Part of a small language model's weights.
Architecture: learned positions, biases.
Each number is 500 + 50 x the weight over its row's rms, rounded and kept within 0 to 999. Layers, rows and columns count from 0. Numbers have three digits each. The size before them is the row's rms in percent of the matrix's.

# up: layer 6 MLP up, 1024x256, rms 0.0389, rows 546-598, columns 0-127
# down: layer 6 MLP down (transposed), 1024x256, rms 0.0373, rows 546-597, columns 0-127
up546 088:572662450378462452582579581556464550554479452557531526559512509499471534492557506498526520498524562404534524425516552507488554604502435417507558466532570476480482562615486472508445495455479523492453544469443551444468548475470528586441551539530501554448476470417490479489463550551524415472505426485540523537500493470520558581518436431443511525532509541531417528408488461533513538592500
down546 084:581512454468408466588361447449520493558519501436435522491460482439422505479546421500515530468470503584517507434535525471418491493563478487557430454506470546512570491449609469498545496519584488602507556508523488577540462549531550532494547490478467512489532417531500474381538501450491578558530454449505517507484553377522481373506482492460575557499560376475622500458493484476445566481594
up547 102:506622556461426418497521539561476508511499517480460384535446464555470526443529511463536472562518530487516468492523420518493517456426502541425374494559573488476454534428505481566485624459543450541481436510451526550474540445563587437519478543540567501438516476478487589465454521503579522442580451471490529538490520512505483435502389562467589498477553503494608454419437576507429488493433
down547 104:459517510491535452496682514544546584520454537440456514500527546549375512477515451432476474485519578470544562481494522543603394436605486566599533484524563499476476544488549463557507536472490504542400534521564495541478480509434477531460470486487496511511460575532517487521521459496454480438451520458479507469506443439429447395475598466482531553532492553518453487456438462514422561532515
up548 101:524468573455482486510508517452510437466478520508545498529574502509455405499526524544557474517489469499464390501483445530416538494536613510453439367389571516497549464392495555446449603500529475492486521455422453509511365569475418418454539455592529531576472536421498509535553494498633420456479562464494508454463457498524451389467524472485531465558461459581458512556452562421470495489583
down548 100:469556516505484486494554561498503519543539454460510406428476594436473584589506519552518566557518571470555526484400460469529473548505449479427549494530520506552438562538445478536451505505546552434447487469489457522464541408520473514477448469525522458550481476470471470505480492586530505492451482518413397524517480394566505576510488472606511455442556516462546516522504478407557511433504
up549 091:486591518489507432542559444552571456450449459525553475585410574624529534480506461488509426549611469547473551503400469476527541493493521546449455454492489466538457559494590542543537574513484453525515562488478493501612552531515502466423644523549524539426610488552438495549610483478472437500505516438542572458499477483486520520417461425470518486575552454573480529460552395533501450596549
down549 089:447483547519485573483481512441513534530599431532464469539524475529509541502545514520448511499479441464545560445457513466530480564494451541542534462478562550500479497547622489559421491470460549536554475514510514497517511408514522484515453478371482471488440472526453533421505487555557604449532493483473459498396462528482528464435561511631460507449395608456510498572483431557490468497449
up550 106:515492459507477521516455496474459460386554469515434450518547473493554509469508552490502563498502512517491480456556501576388564543562459430521570570517496401443481494491507538442551419426433474520448448471513550508435471460504561462549496576526539562511529440500526623478653558544476488450545356460513490515496427475565491518506496530496593488388421538471450485445576468487500467541487
down550 108:462492495570502537591512428519504549607533549416509464525554568509417481496454566442503506424409557610429542478520515514505599440420502552574491595535495487470536400540409514490506539567523516487544414526552527513456515526472485432480545545537364519554498517478540419459526516483557377555533541489475567506455465501561559459472450504463502473440552490515489539492489500533550549559511
up551 108:434512469522437525427545529396565524393482410468509480549438456493546416480448444468427474488477449541480429512400470516481504573504468554488509483577536384454563382545487461486493517520557488512518477461557493516613467422526447493591569571457524586591465561596567486512455490550536527602535495465470523505415522472542476408436463452426529506491410555507526419474527516489481470462587
down551 111:514463581492431560594583421535531462576552535457500440541483391444561415433491568524466511429551475514547481624476491516493527475525482529620489523538492521571436536513444524612499493430575487539515494551515491531474478505537424447493436457518501465499507500516529526528540489443463453541482566494577449407555541476525432545487641450423483572433396424542449390524613495556553463507520
up552 098:471505482519425497484532607528390471462525483400447495501430543562411499439495567538582557480492402507447480561496479513517482567531559464554400497490524430476537444458499577566518534525577451495490427545496482525492432465540503462577477568507555490476474474554484516516446488513523446531479474462493526481512394473511593542509493462424586520418488449503485417468591382602524556563485
down552 100:459511567544570450571434511455520505504561465531455516533519479443490538540473433423530535425513515532490508465552611490427491488543483482567584500549464442546479587523567408591435420475487482456466510535463525482536616583537484491411534430457578572529483496458540477561516548529493564475523527569567540554484469504496517472468403567515615616506550508571518488449487510480440507546551
up553 105:561510485490502520531620489483502519486508477461554524470501500532506433541540562400549503554558497530485489599407435484553528484446548436435537580535386508495527550523509572462495520508490447536391498522573482578444480602421421443460463503617503527519576441492507514471528512506451494508547501515453591434408611446544471471419372504418469474566536521564513484502521503454442519615481
down553 105:520449529482489461423466508486461536448497533495483505409517523475522510458485599491362440517531490489432487437565416444416598478569481521508489443387545502530417532483433494472485547435570537561509512527586488446593456472466522497519514552523538478516548480579578475483514497557495548592411518523555525445516400542541450568485584432388518471521455611516505567447600523466513484457519
up554 100:493493534421488507420545531578561557491482522497529447449448537569492505493422547486503538546511522512591594482534423510504516449414474634530438429472409544472434469580519458523473494422487565505459550487527505526474454495568552562462602484516508534464585488432520494422554469585521408526530529484540492489487506503504552463417499519483529550499462479586467534581617410484465477472472
down554 103:470486557503518557609579477439567439446514468532563523585492418389470416536526511457535460428552462543499451467504519506460470536583463524486608605534575493476539442439470511552506496469470502467491457484575453528530503491476497419418420569388422453495476470570481489443568465440522581449497571527506493504545522493447454502521515414537464539552472564551496476469410499496569433549490
up555 093:557530569519463539588529533466535501408487613556462537450468518556434487446516503508543511585539540527440453554587455553483531495564472491485445479506556525446578504512534485489366564410495479395598520463498498511542551475468531503515518520408496529601589515358471449427487558524460514496439534496576549514448548482455609478496461550498541454528443508423578568501446487475531516600492
down555 093:412431460498466445600451581455498430559495543493462479417468456510479500503574437489422473534467523618476486519526456501564458530582537485572487542519408446478489510480513578471526502493462472612489539505532507519500466509509502562433628464528569533514469437453463554460511499418448431502512567401552518510495567567504542460574495383528504502486598505551585480529476538524507529538558
up556 110:551588543537396541545584466469500525532424434433440432494488476556529439507500549492569494544620503478521487563519393493436488435485562436473562510452467478530466506556619530508513446486374444500435516496508446446428490528441526408438544488592529595524500478469477525484470484528548503548439569475546496463405462431471447422492552458505538522553486441523535530525494553443437379539479
down556 103:529432488475545571500490497508544539547529546467472479469576508482439399509440527533514441492532436537539566478489515474504444481513475420528513430444549494461500445575517556500487541449438506523539516411532505534487469461558501520430500528519532486478501529443391426512445488557420469585538563495611331450512468464534450506447583569719523552411455510498433507460483474490495540502526
up557 101:562587534444464423485620517515430517490561432482541460481403523567435544443470510482535576565501510480468438456531517635473495458494470428510551483484526552490490474508520508518527539517564494408535522533500480505515439460491582498427478579508551506497528555580507512513539492499568444422577399515465566499556473460463571410340440527490461431519515493513485502548550481521531439503499
down557 108:438493518500558437575460473449567557525459397512496509443479506408573559473522476578492394458533555503445635469517562447469527414446531575503471551473510461451552494509475468488469471485485487484526478413488458510395546462506435523441575494547549470482541431478456458491518561577519610516488504499519546447502536455533402515576481558486507539430497467461434600504308512477521483458506
up558 098:518472468578381478558491591477571500423521477537518563551438490452456491430424502506491514454426495519500513499426415487407531475587515458499477478528488505518566516456448450476494495445425559417481509430506439525494470450435586467523483462483499468533449518600575521490560487550478493561497479557522530463612468512503551542558473377440481469549493562556485531517539491435503497497516
down558 101:442483486395489415619404451520440584520429511517547449589457415478568409466408500501535457596505520420599531532432501535544535420530544527439528618522491466469510491529578448551482407501543467513535498569496521445521512502525488492451493504465492547488573533485549618512568523487537495590521506499412493506440532595454471467479529470392443595530521547555597479482503476594497445538565
up559 085:491527541548553523422528456555538572519533437475471481460517562577491461535456513466572516462486467493544492435541463419454501607476496452423572484428546458361492540573525464501595498511458523494495561497481512589499506476527504528432542432520524496508576513562507578554457542506455527480473548458622503549545449453504372514465536494458489446465499455432425495503580398496526397403471
down559 078:435546511467498478489469500475520460464544573485460402519468457441530405529505574567453494418469543459447533546575536541414458439502436522468476464557372509462507457417566486501501493578510571531545485490493610496457487481522559463506481514493516542527399486583434590443513447481478527480483518569484582519421448609547513428504450451559516529530590473528538465543475458572542526478514
up560 092:524492537489471409460483492453508527449436444523453493438497500466555527535385508525536532546496541499553529566486489491442542552455500498438597499591458502477439543544486501540482468474354542480468482569467454457543544496485522424476536496501553578538513498587527525524549516456515584403424574522442527515464420519504575395511470523523542453437522449498462424545508477504453550653484
down560 090:619479427511543478490467574546485538504537484494427487437495622461456443517543551523558485563454469443526463525550498517431499488549567524491504461519480434523421532514464583519501588505500420524550518511504435592526449569503485497459525553508441402548487484531450552485540487484471553516524467467521526520467500511541434540491604493492540540490582460500572599436569442469541462472561
up561 091:534476508531456429429601510522534501471491469484469508505600468507527493510459471411532478521498585534381474541578478478535502508454615555385441447544608568541509484560481447447524438535459515378527545436574491531551395464494531528422514543406532606482476537482468521457488534495452525454412482473547486461474581416561518514509432618503482641492427549405518528475398536530513424531575
down561 082:525477431511414510500453577443467453518466481485589576470481478585501508424582508530536549535547458520594600529471500496409530556466450515627522488540344416543466472537527477472439474525576464494553467542406585444404515546543483555609502515506462513420518447574495524551529479502468437523501531546487478471510512469527466488493485499510496432501467450517464489487534496432419539447443
up562 103:459505540472448478422581554506474536476549461530525572434555517582460477452421437511494450540450494479537463532604486441482567471534466482451543544569483530466540546557478498494515589473526453559563551464545542543475540584547553506502567548432483571462597425444508492464495552583496408543590485543464535518551576530472535470434460597436417554495429503509448427484551495577529505594552
down562 107:526618540550514466555560547470526444508391598493569522426521560341567546432548559434569448527520474491496485552556496517430480542577530609466419502411535384502622473534500552576435496469471472539434441444460503489562583405507590504517456511493540453598486492546431482524495411549532619538470448492548498511531499506429607551499477389545432524476501515508580516538493443527422503432491
up563 088:473485481440528563527457507533397422504487484397498504497497420583465474484459574527553597467480456484600521441412512507544534377464594548567585479529482542472516406574529482558467497442507518525469556549473496535515364471434512541520470572489481559536504466400524461539518506507463446466525486429372625407539469507526594504544476480435485497428444514551368546588522440499524522568456
down563 081:578444535561513413513510552515546502468519475531474423650536532456535527466501457583452452521430483425427427479521535508464538493490562501504505476433502438558457500566474550511533480496402448531512440457463544499461597617567512447463518481520522477447517460492474521418500466462556508435505463421458490544461464433418426439491507531540470482572459464505500527500561584537502520522461
up564 097:498496490504534475400544501501550501447507502393580532553508482486520517440474524502548495465464548515498395399501518498456590530458481464417466587523532452459479594475532406600524509450428511442472620515491473395524449493577572504495555419561470512551604540490525455501520510534530543486495426455465627422527475468507485474409360484360532552557439447535470494481530511508487475485485
down564 097:525591508529530466534500548512504473548499420546482444518579576513474500526452471466384415534567568357539507513479540496456509402520456455547446476526425516408581414479470505540520464437499479428516426496423509594475545481509476482429441517463484482466542488526567504525483520503581539424410458574506419527462488542500549417481547469654523494457526500457540590473474419427518473478459
up565 109:575545497372344475559479473500528460511540459570421493560430565528465488454491530454492560543533512507517530541435436461526526517508484459526534525576489486481551504491480570559472580542461499474550498530538425495505479458461540521483561460496562522479493557515517555514527363497409515460546521397487521511482518483498528437485510513484554534467469546569484554469509506466522517476587
down565 111:528496543544457555480545456457599593517531405498609543483488541434444521550573512408575535517479546475410453551503482498501487551511414557557563525473510559519534454475548465475483505446481498514480540406607521402422556562445465453536424451518421469524589555574501560473432525438493487417538509466516558494456452515470482473487543524446586555472528512577467492491495469489508514465498
up566 103:483544469615485492551526495419449541472448582508484495517541544531546518468506476380506497511544512459586498469485454568523429524453403453493484421479470544565498513692536361473490587538371498472524507554483464436576485572508583502488611564470499512484577517415449474558397495569471446485518457514524578523380472436491549543491516424474528448515424445637450520527534507440432519513491
down566 102:505398461512484581482472419509496442532484501548425535428464506435466539502483438499502532570533467557486438486571511551536542578538632563493518525421411489528508541474381431513522419443480464461438461601526560468422625467449543534416518620455471545513561483579566489543547549475541525513489470489464537473456553437507581488513594434489526555590433478532472433516536468469546521587528
up567 103:536533588401402427585633516501580474514500409598450500552467544507494536500444477508528549454491459474501510406487433509467569449480513577479505486610483540369448442473523535527399527489452483504544393498456422412542513526531544549509460498552552510519459420462571484523573571539475561571379581426526504463508480511521534455489473519462530496423529515462442515487471548514495440525650
down567 106:433470520474560600393439604459503569511447495523510620580579415529528517513477508469591427546528509472444432477561468512487495540473512450519459541518502452515531523384388563492648468488585581484502550480526535531559535502483477501515505568507457485528571545570419466440532534439529472490532456528442527421474527563510511496550533527463453457486530482489448502500400461622475544413464
up568 107:454497497480491592520495545534476511479528567518488459579389504481552381477565551489455518499524503496485549454560484539479527515509496528392608518488507565426548476497520453569427643416492563478495476546406530501525510529510509518364546541563491473454480534504511518430498575499542504495534486475531519492549495493485592417530484476472550449537478568538534462416575474559432481502606
down568 110:562423573652473542427502509527486507548442523582580432474504437523496507486440410464527550501551563496420429553536453459405551566573514473461482439435506409552508460518465454505556490539438589539415480495495535494492444448494535432406460461513463636471463536526477581508503539529533512539510559523497517471496500576576453516489556495492470533554478528549538445446514548474539502534386
up569 085:497527539542478520432429467454530520438520482539503406455478557431445450432475466563548526540433489458562429430513498509516625546460570532568526543522487464454506499432518443434486439414474588480450502561541555542450526479436570475586578526446605589441493451469505535488471582473462599495463533528503520507573482511454478530349534464517371416485523512540523457543469518471464386492567
down569 082:435461493447540439550500541472537435515446531381557529498613511490507497586481547451502468513551639496464608541507471466429490522478492486436474503460506520425507432537510550464497501516440426428450559519480487550512460513509460513424481480499504393511625471517502487550598408453544497493606481480451601523493557535525495524531500373393553535520463546458535596537516540518553464501517
up570 101:521557529504463504459512543493484498511504475438477481585561474420464453534476453469463482518507496484486487552535478478431529496435494557553508455530520540488567531412549526515461486517491485516488473544473566496534432481463618577610482441550537542472494439525508514376491449540545535461553429523560542535506446428510515516430498579475481472494522469493433562600442594450506365483600
down570 101:507537516559516494512520530455518564489594503520517426433481516388526485510464492455538476551508509518520468452574454538444441424502571471393478521570483526486416491605569526505494579545540594504519555553535446446554493535579410472532420542437508441416556503523502510512530591493501444512515561551562519543496540472500474548571512457468439526499614524486492520379474490438499427558482
up571 109:424482452570458550481469469474478559500553590515515488502539483478495489530477501463513598523451445520510417525525444549544469405497571433460472450504525547481515613492429451566513495477430483540567501570411523435493491612402601461607573559420512517577471456415486511474515491475516547538461498452495526501476467533584562477517479559465456568472461527586468488439515556530519473571576
down571 115:539584530553550565560423487516479474596505522495497544457474489496506517551540513540523457509520599458517527612416534476499397509526545484546458594490534594462499382419496553482486402490503530472500494497415515524578491527494506500498556559540455491505610448406492456547552407533498449385540509471492425633390542501556459492531516405567465484524450439490561492469451557496509522390416
up572 104:539532506404417534474519519486525447534532566565483522530475558549482540536512550436536584540500421397497511543547494503576518420477585505556432479421479494508524622471438455496605495590464456442511580600502471509525519562457496470434551574520543489523471511602517514446528423550416460572488485443439594475413579467485514522528493445457568617482477487568494460602518476452604508490513
down572 104:520466436534382472477581500421548507495523533507478446405518409550474501499495455459466468523559458433487541530502539528435530459488473562470455432388526545529531514567521575538456565532639441478398426405529466440452570534422542518472399534478551482552545410580460502505470486502500579435498576534541538527533489484441512578493540552555548523503450582479420483514498469424539478531508
up573 101:455498492486498495457440503515421509359514577498487575484448493475495529509490618449488512637448465521436451505548532510401553433513546549499525500546574414441487453480556473507499554397536460549535413432428592553472550503554576489472585522458516559541544577541446548500534625604580483561485490486514573561470508517534405458567439526463470466526431522448510495552472467497579468573478
down573 101:495523483412581521504474486515485422559597491444574436492514505558472418506490479530451492490462506461585465531555538528537541504535443416516436432468512421645492417484516500534470481517453453398448519534553531497496552503481410494427563464589529559479529509397541350500554574510477518470450521389515550484482497432514508404421552450472556556496506490623535486489519510457476423480542
up574 098:440511531493514534538516456419456530442564463539383501442518491476461423476493471481545511532475565510535494498507437588451463513532516512461625437454453461422484478551541526470490503517447525476504566447538582479519449430531431465563473504460600627518542583388555552558479497546492539500406514522518502550382440548455482463526463482501540459460420506521545453459505548590515546433529
down574 092:443537504452560508487540429484501560418452513381521470468446423557420450496592463475477533497481431491579528537471599556428509434539484527543438597464478412583431480534504481536447456417449522527509476434572529455451458542465446501547558529495545493488555517501477423469560521445471408472575457470514338401478515599546586550490470428666503571504477573513467487476542479493482453523454
up575 099:423538575530531585536556533512547472464570542508607554499517508434459489477511451482494440508442479485488444423523441451474479602489517565551480518486577547485523461528488532469535511527520546524503492527533476499536416524425596586419519545508495570531475508523461575482529492578431416543476590538520530489522457378440501394403445448461472510533425442439410544534598388531443406465507
down575 106:581489482483412466433547503584425549572506544539406564454435557456466527514590381479480468518523503522452529446526601466501479476490551466542463603551467539452499454497514496417529519550496466455563478624575534426496549567507404541510505468578558512464604449528498514552519443453484451479528470469496432479476486549510524499529568473503479450411496529536487455444482561483508501535469
up576 106:501442567555508506573514453585420529396476512449527460494502487527559469489448521477464536561500480495586451438415446491477427486535493469476573430512522517481499493489531424536430515517538513487481544482383529485594560466424513490494524523427517512454624493478483487423489548527473564617513448470425540404458471426445466538531522444467563505485503518550566495520550414387549486533606
down576 108:461603597510496501464514618474520457505507452462499581517528557566489486529487505497454571488494450494452462535419510530450525432520496514569521596525465499558419431571508479381450504528556473478519564445509523480460524463479478530521504496421493493453473497466570457514564430468556428591407475516496504549577542620530540508483397476414501595430437446517412593561503499486438497461479
up577 095:522514515532422552573524523517428483515477508492529503539457479488434398486520498464512484583502449476458603445478504593490584617502579476551463509531500489514509504526521459482504509426491420566506536454412546509451428519580505378508495487530505513442495483564486545496549512527535446472511465471569544523453422437530467440502570546462487368422508556425506490537524506515455580616477
down577 092:458453519514475412479456526433522490440455540546527518585570461489436489502526460535468436430460462520408498506474527497615506409545535529467569485479594489483483440435606443451456415562441556466438467456528487441575517590525472562495534587426508628476472517448462401544518477546356473528464566468529487525483420495451506424529474521525564543502377598461477489494439547449535514551441
up578 097:539501554528532556559505544550555506535486530512649538546499522598411461418510444493551555440482527505544454533604425498428559432487506443528516488449546399456458547619478499521477596498364546482448560469423431470554450497406579479502647505495528523483475463518444560463514555589555421504528511567514540514485539412475492487440500447448473507472358466577515477459493487431459426473487
down578 100:513475440529521523508533552478607470527459474457421478501472447498586455514488521435464500462444551487548506509469466542424519465422473478450455579518456502470617563438484435520521444610480510539559490444578471483431528489473461483490456526560577517467533418458524449531480463437516506520516468457485517494485476505511552425524574387504567450547507494604427540485473506401481574501555
up579 090:491513549564536474476555448550534534472547582541586508532473498498425429464521508481367448444509519473366485509433451520517521535439456487549537451564477531486622533564514494490479561444610509464503443416497606538464392528477601559566523520411518551410484541466425509474469555587576515550471449572504510445603582464440518501513489483489465531483488398528487516478611517514453481461564
down579 085:497521538415477508474536527507464422517464529540514518505549549456485510487518492532529432536432497491471465512600486489475401518528477483455515498486373415547456497484564534443459399602478412545466512528545492476468448609455510460487487566486570406492480457634555445516618484499513454497537540464552550434479459471408556518633429440411460493574538443512596574595410434433500533564475
up580 089:532474519541420471564488601440441547523539499480521441611524462444390487494477547535458489558481414518543454509524536620447463513544509463483512439489559534483547459489547584507586511463573463418555420562444447513543417461535598476588475540413594483510514526452594464483504532529538436459445505452510515548505426487503468437462608552418536514465502496435495557603525528548419463474499
down580 087:517550521549524545545494439539528441459489527545530418502530534415533537544460391478538504472579488586470493447474553460443493537503475535515488581434445545458515581498502410512356526478453508414508476512418446572398504418611531539552455536524432421519471574437519461519503521559464521542447500507534430495581456575503449550485471438538556458473505612553526469504530542420532516544476
up581 099:580425567482396510544487428511494598497497490581552465559481577436522486468498515361555454532549450502477530491538533502416494481485520511605523515534596510468589494467502536537485443630506501529507528541563444542600549518468502446404536488576566554552514444460539497509424435513449536489525556444564526498544464437529523494526479536474497512470458469534378451518551473508569467490558
down581 105:530412517533600528536410518550441576504366554496368483522535554534565486469486563498424415551445505498508514433471576480507542460530395467541509608494484506454445498520538512480528569484487516393467490433480528497453395531495484538469580597494397403481471506484535445532457511472498540453556534520505540494461468607517519459527440443588546490494532495502594538521571458477530521506442
up582 098:468487427533458486567492592457379467460529542521495448514360462510448513605438489475430514501551485542515463435506398480361499415487475488550485500462532537416567528475444501523515515433498498518442394447396478503431385555500492503507561549517543494442489492520487547486612545604443443452515429519468516545474505537568487552482429417461448498464531577592428490514470567580545554478546
down582 096:573524569454493529364444398525527488486502595501512466399577422432521547488563507407438513435470465463444498420450473429462524505577517483488428449496461544513487524541550524474503487567518498446487510536547503497560498443492476550483602496504484490505483511478573538508443486464513552635520542512482496491422479501511492545547516523389475566596584486605558441522473540426542387397522
up583 104:497564458524445496500456509548504502469511517507479521525516502586441465515437559506462399589547475525446543518516477537485493448552523549590514450463624486473596504464519553420546550483490443504403405458469464621460504506487415528559489518516511515545565504560459504464433476544444554526414563512468537633482506465465522340498524501505510525410458467524506597537520494531536464502549
down583 102:538495462522482421477468581484535498412545567610477486497518539453482398490525454472451538539484509492458485490509536509491569513486391491500518521491534589457526463478503598524449462519458551506465582502453446402607519451595463591412487460506558503549492501458435531481483416484403535416491521518501541497494467532493466488429515512576620486469476494539499532492441584506553427562482
up584 089:484454530538431495553530488504472497474501477458498493472459549592514484520423472498540563529499564460460502415458540468524481524378509479583418531554520540534527464531587500540579564505501509462468544450524447595511448470494522562476523506626485555474469429524419508479459499446564574557451535466497508532512483582538532524512494508486491475509491483638635591498458385444475422537507
down584 085:531474508451326438522470453612533514498502484537464439567538573489477537534388608404531502460466422520537554633593450459452539441432563527516484500557427461538477523431458605489492555479514511470505534449368452480569496548508551437458448501444429546453490470433449524490593486527490432529485540486488504463429568490428498545452505479597496466514466477460522466493500463524498478512513
up585 105:465545548512451495407521530416412587486435562514464467457551450501484478544531439464442435525542423546506437511595436474379553425516467580565534539514530480531477531514488412542602405575465541537550547457445552480480469461516531495552547542508656567474598545506491549501454486493422498539470551457488552557505563488495481464498414510457480498407525515520496491491468516464469478551582
down585 112:518569464585441467471531551440518498477504521390471607515449485475477502505460476553523584510521499456458424500480455446573490541432517452598503479524506579549470521504547431496495552452444503517575434526452513480487580418457518509499432462481466531564510435540472510535563488490519523534518527468479410503538486522477376550394528461540491504519564425474516577599485437466464609553550
up586 098:461436474484475510559477521509315561462576426511459502502576500572432397470466523511514476621533464500425546526566469541458544560521558480613534537490478474487564482508573530420495438556463523523521535450449581502482435585417451611488556561519506542599548494409507534517564476589402503509532448379473572522523515402560496451562409572444483496488474422462487502438467465445481354452479
down586 098:505589475530478535499526472515538456552560473461586569468539585527466543482469391546522570421395434570432476545540490516520489614456581556510389516476495597530605501480552536542518542390451511584517516553513495506442507495483486517508493496542547514438523437434379484488514517480574518466495478366602483429454441565515492482449495544519541551517463467488477562489563443488485429575512
up587 103:546455547582588489471544596557416620561496623486436526544483506542430380463514483414514468526527503383509476522470414535454500470533495434561471452472487560469506504513555488503420483480547531498403471482447506468476430586465461449588540451441617546485492582557532477434480419497475528547530515461521549569427511403527584506560499404448564459509450543508518423482473505465440583544502
down587 104:539406484529548607464497502475648415458564400516483569487488521511435402498491547557543570487408496534499510549453474470537539410528424496538570504500455492458468443537520460449514535501468546535468638496418502448522459457530490594498397502394474533480463529516585581508431485386477472498539454428479522516511560555480499531484437517466477530474536519552410530513478576471409442532548
up588 104:454402506523467474446465548469484595387497525454507517577545566510447508513543529426586673587510570492504522554421507461498486438515499460539573553550597574520482602496447494476553510469492484554522518501460518502579392516508534536508505525469544533573471553495528657497549468548532473357548589468561561416482454466549494468530521467450499452488561443554532530473398511484413514567495
down588 106:469477464559440426455462465480558470538512487569566575487478400539482522483524500466536485424521505536540440472521473462546445441510465546542521511538549574489502422468563496493505620533615472534542517427509496493510516433516410573495458562435462459520384420480540540529443518482485500483573446530542470636495561469545568571455460487471465410524542536519448503468403514638513409518547
up589 094:433522506499441498429553561566541564432561437446551500475521445534488490448488546505493528508507507458521483519465464503561556490563479513476549474419473487426461527549481427443554444458457555372427532504431564455486546537495533481499624527519493560536536540386509534480571479540552459513482551533488490456430542528468590498468466469481509553498414534451435482480531476461399523424485
down589 092:485504485485461588624561439466553511467579507612467468548494421522477536558506401444537483504448509405405561584586552471512476486459498492474375511545493496521510466536485492498541446523475536490468428489528473471422532505396485515504627496530483555489531515482505520420369412469500446507503404514528404531575537473468518445493531590601461517543495545515562491525472472489477527459473
up590 098:477533548543526491507497616483463574473606529502465519469490580536481416527500482430574462515463469425495533547613501468442506520540641464460512443390556411473663466471546545467550510570547512472524592431549497555481497451538548471486548523440554551569517586411569577481496475572470504520452451401552529513440465433432497434440477548493613513430522432491516451521596446461506534441486
down590 103:546503436544535525509461460533485514639432510412505476397530490529476475402499515508504436487516526533457410476490506388511439503439413462522547514401451526554459486442502550459558515514553541603538442466574489573496444510460481464518492587470474436462487560482543496577573534517470422528563481524478534563536528578445522443552508466533408564480525492470488555385449428518486503584556
up591 100:500553553477449520499563497498448491457495474480499527488496593440577516529521494472498572584525435470503358454427483443517556538560536541473471505445583436454550573506500536519483464446534481445627556540462524510470526575519479581531450512497548542420583461446562477476474494480477550556475498505513527477536444455466471491486448563462420509411520461511419435535502562557460460594500
down591 104:446476491556427640474573524476504578495533473452523548544486530565462419473468434493515490484508534484498497394432471443493510485407573502455549593492435498563460460577584464584546500524442555495464591526495554537516502558540550512462533550527430561482527454575491549492646450453570526483496436437506446386466499548533533394569463498569592467460511423539541494428530534503544462534503
up592 099:453462520496518466457475501480563510473445628472485479431490535493495495410433517468490545515458589501496484481473339557429479479513459491497510413519476466472549506527489468434611453531421556466612484535479552551498531405541649438517483509566578579462530594532502458484543532507503412520461589535520544500514413500558603491522388507487508529442477543554415469493544504511497534554541
down592 094:518483494552547488486514505491480558510508555495517418507510466524442558496524452546457461518512516473537501548630483541541467483491595514565514542523455526443463428489501519551533488529550445599486532514516417457326530555438452468487552588549489569509435513418469515492535484442483508496472556571441482540492561480529605478482397544589504454540551476609468461492531524421615421525521
up593 092:581594604425409439495522484541556518475572502503542479494440498525436445476487468503527492520513514453474553509530473530530574539369497506532525474564547502346489535500455562447536492431490426458442515453535529538480480492358585484520534577527568526544476561453552500509607602520431620473569525456537577449436437511481580469450462468441478472454433565477542502511534559473600506539460
down593 095:499591414530541497492585468468594516427510461522476589461453450429498570534501379456517537471528425567437542572576487526499521524548471593607519470467443450473593563531495595500493471504590523598528332543388466515444516549530587484482553547508457524434533460552469460462577426468495516463527368459515476518506566524496536476543489497541508549424468531434465480547491444568494500488501
up594 106:580531592424505484450480423487391479491475501379486472542377534561552429511441560483449577514500518499446431451537489489487479496422458620567494528528503478514572467504510538445439468439515478569513542463496487633451497567543559607529466472560555529533605491539572556511458463536439488517611544533491550513538490468470526449482533442470477472434416440500494515485500408466605393453491
down594 109:478563560525464536575436591514600483457484427500535553612604463526469549541460514424524548517443451489538484635470508616460517414508545450513473515412569493501442473547547463572607532460537573518483528547552552553497463517432524520526539454491490464516387456449444443549407434434483500480488481493518540538519422453483517568475497513454457521560553561525534493472437463470519585537464
up595 102:566497478446516512476489509519458596509474589499551502530409634500487500416482540472476468500458445515450427382585503509493417422558422459590537490552490479447535461463545443470482493484505542435486536534447548547537455521519522446616489503549517549457543514511600525471507503628517456640541512417466536495501511497543468529463462449463550566380515456532507491501498533434447448466610
down595 106:595474501570546645501556470452523491570602482484523537416553500522555587584415515496635566464540451562563579539506540435411460481463360499446507540454490488582504525402587523546529497559502385546538409442426528461502405562506442433514529470461449442448471476445554467469498571473506511522493425535582510428488511505452538581504511530485507445500527429455491530517370433457497525457451
up596 106:457499446556389452593573502551467502466580459475518418541410485602431468524443465508462509631597542481516460558434406592555457520455533403556516510514469446545545529505426437513460473586447466529445537448457513496456468538355505553481520502533601552468574538482470487470488555508452591478489565490514550435533513445528465494542477469492454450517481504504479465430468548515460512511485
down596 110:535527425528515519555530455450552538466486487586563547357566493459548532500457498474489524509536388552392466442486509409448586610458429569525508494472430543540493553485454501519485482393503480500482487514540555542428554561576515445502434502508518425454535536487431430473512458456546485553583504531572482517546487497476412415514559534542543491534506423493522499435622453545525508376482
up597 098:433558530544488494526475497492448566333611551522527443627502560510428535412488575545519416497559497529451482494431510506471482375395458523534509495537523492521579501515572498495530488478426498595471425486492467577494486453479538393525430582519528517526596518531491584442489495504415542515546567454534547429447501454560524495533528460437602469478526536504474528441535465411517421480542
down597 100:486519467518562518443529531545518546507525535432548426463420505468469469428533451478529482562502536469433440481461523435521510526504537488501516499522500510495505492584537524429417447458563545347568526513550430516439474485602523572496397483522591409547410539567468530620493474530426480557549475540429462569466487493444457542563540471490469488492535515453521544473578455546494435525542
up598 101:553512639419458503547478591537415471495581347495545598530520440558515462478509506497470561534557468471528525555448536458531570443545539542490480502487484471536491528415491514587418566406476474412517525477482435507546449537537537501536506508511510498512533523591493533464521529560562434519516472468480595500581550441495511404475512479462491508507521507507447497476456608570470427541534